Part of a small language model's weights.
Size: 19 layers, width 128, 2 heads of 64, MLP 512 tanh GELU, vocabulary 3080, 4.31M parameters.
Training: a variant of Muon for these matrices, 167M tokens.
Each number is 128 + 24 x the weight over its row's rms, rounded and kept within 0 to 255. Layers, rows and columns count from 0. The size above them is the row's rms in percent of the matrix's.

# layer 12 MLP down, 128x512, rms 0.0964, rows 0-20, columns 320-383
size [100 104  95  96 103 105  98  92 108  97 102  94  98  95  95 106  95 102 102  96  96]
[[147 156 104  98 163 113 131 152 134 124 150  94  85 160 138 151 127 108 129 128  83 104 142 142 107 118 113 101 129 135 131 157 111 159 104 120 109 115 125 123 148 145 179 141 143  66 143 106 126 182 136 106 124 167  90 122 140 159  86 113 111 129 111 156]
 [119 100 151  98 112 162 131 159 124  68 138 150 141  81 115 129 151 118 137 106 131 153 126 148 109 157 133 159 121 166 141 124 138 144 112 104 159 145  81  52  84 124 116 170 141 125 155 150 126 117 131  96 112 118 125 145 110 121 125 113 119  93  90 125]
 [103 121 112 162 117 159 130 130 132 172 138 111 117  97 126 188 153 114  97 160 165 130 112 124 139 111 164  89 146 131 160 161 130 129 105 114 114 111 120 122 164 127 107 115 154 122 143 139 138 123 140 141 141 159 156 160 108 119 141 155 128 138 125 135]
 [140 142 127 139  83  91 115 182  94 129 116 114 135 145 143 165 125 101 143 144 123 125 124 118 115 168 127 150 159  96 102 120 119 122 114 116  85 117 171 146 113  88 133  91 111 134 152 136 118 131 118 151 121 131 135 109 117 147 138 138 135 128 160 131]
 [161 134 143 180 175 119 136 112  80 122 143 101 132  97 118 167 124  76 144 127 112 122 142 153  90 159 120 113 144 135 167 102 145 105 148 159 116 156 122  97 120 179 139 135 120 123 127 129  95 129 137 140 102 145 143  92 143 110 131 126 154 145  85  91]
 [137 132 105 121 123 149 105 134 149 112 119 129 146 160 149  82 136 119 111 104 139 170  93 158 113 154 139 125 120 119 140 103 153 102 139 144 180 144  77 106 103 124 125 145 122  53  86 100 135 154 148 161 118 137 136  87 174 108 126 137 131 117  83 167]
 [143 121 119 108 172 108 134 142 126 134 146 122 109 162 147 125 137 168  74 142 107 154 110 156 173 107 131  95  97 159 128 113 169 144 149 130 131  95 144 106 113 116 126 161 119  94 154 104 113 126 104 135 194 138 111 106 127 131 117  92 139  78 125  96]
 [121 131  92 127 136 148  87 116 125  97 149 127 114 158 149 124 153 131 144 145 113 137  89 145 153 159 151 129 185 100 113 140 142 155 134 148 115 107  99 153 116 153 156 165 172 127 109 182 117 119 135 123 113 131 152 126 151 101 131 130 147 127 154 112]
 [137 139 119 116 150 140 160 112 197 110 129 111 130 111 146 142 123 103 168  83 124  93 135 118 125 146 192 114 128  97 147 125 130 164 113 173 133 133 102 146 153 130 133 134 143 122 160 141 101 112 134 161 142 134 130 103 125 142 132 111 135 132 108 108]
 [148 129  86 123  88 108 114 120 169 132 137 159 148 129 111 129 107 158 109 120 137 129  92 151 128 133 127 142 144  99 166 134 134 141 132 121 128 141 159 101 154 126 142 117 123 107 136 184 103 117 166 137 128  81 103 142 111 135 115 100 138 153 139 101]
 [139 132 127 129 157 116  90 158 133 113 101 133 145 120 118 169  90  97 131 110 122 133 152 111 120 103 114 114 124 153 106 133  83 128 173 145 130 128 145 124 175 126 149 126  97 101 162 114  88 141 117  89 104 144 165 134 137 171 129  93 112 133 136 114]
 [117 122 120 121 107  80 135 158 148 150 123 105  96  94 126 101 128 103 134 123 143 120  88 152 119 107 118 130 131  78 106 121 105  78 103 112 141 137 141 138 126 146 104 114 125 132 158 127 143 131 101 117 158 127 122 166  82 159 126 126 120  96 120  96]
 [103 110 159 113 145 170 131 130  95 132 129 114 141 114 122 115  88 101 125 109 144 128 116 124 100 126 162  98 157 134 137 151 158 104 139 110 125 120 159 152 115 131 146 152  87 105 127  84 166 150 116 137 122 124 126 138 135 139 110 107 142  91 127 104]
 [120 161 167  92 110 167 134 164 143 116 108 158 131 107 111 166 131  95 148  63 120  96 115 111 103 156 113 101 110 114 141 133 138 138 133 114 141 125 150 163 114 147 180 135 136 133 130 108 130 148 164 153 145 109 151 149 150 167 100 179 137 116 138 117]
 [120 118 118 150 115 185 113 101 121 137 138 127 117 157 117 163 114 110  93 170 145 168 148 158  99  76 120 134 109 131 150 149 143 109 104 125 104 167  95 129 141 160 156 147 100 118 159 142 154 138 113 138 137 136 120 139 157 108 110 142 129 118 130 130]
 [107 132  98 126 146 150  97 123 125 153 126 118 156 146 122  96 123 123 108 121 158 127 116  89 151 143 121 154 109 137 111 148 182 110 118 148  98 134 171 112 162 145 111 106 140 115 121 107 133 143 138 122 112 144 144 140 126 102 120 152 110  98 126 106]
 [141 128 123 107 146 140 143  65 167 132 130 105 156 109 128 109 177  87 122 116 170  97 132 135  99 110 117 130 118 110 115  99 162 148 120 114 157 109  99  82 176 132 111 135 134 118 113 133 160 122 143 141 150 142 104 112 127 136 125 130 152 121 163  71]
 [121  89 150 128 110 120 109 156 132 124 119 181 107 128 104 112  92 150  70 127 103 124 100 122  71 123 111 131 137  98 123  98 120 104 142 108 179 132 118  85  60 119 120 105 116 144 142 161 110 165 151 134 130 147 144  83 116  92 121 145 154 161 142 115]
 [126 121 112 129 125 147 129 125 148  97 128 113  79 142 136 122  97 148 144  93 113 119 136 108 166 165 102 187 123  72 153 110 103 152 113 148  84 136 165 126 132 125 134 111  91  91 154 118  95 110 155 144 143 115 130 101 137 125 133 138 131 175  83 143]
 [159 120 135 119  96 119 169 158 102  92 129 122 126  59 142 141 161 163 133 150 110 117 122 139 132 130 124  84 155 138  93 116 132 110 140 105 117 149 172 143 119 153 116  82 110 119  96 129 125 125 136 130  96 142 108 125 148 133 115 142 157  94 104 132]
 [ 98 114 123 115 124 175  98 115 168 108 123 145 142 121 133 154 105 127 105 125 169 115 122 118 134 131 131 107 139 165 113 127 111 171  71 108 177  86 135 189  84 136 123 117 110 154 152 120 123 117 145 123  95 152 103 144 142 127 125 118 141 157 117 134]]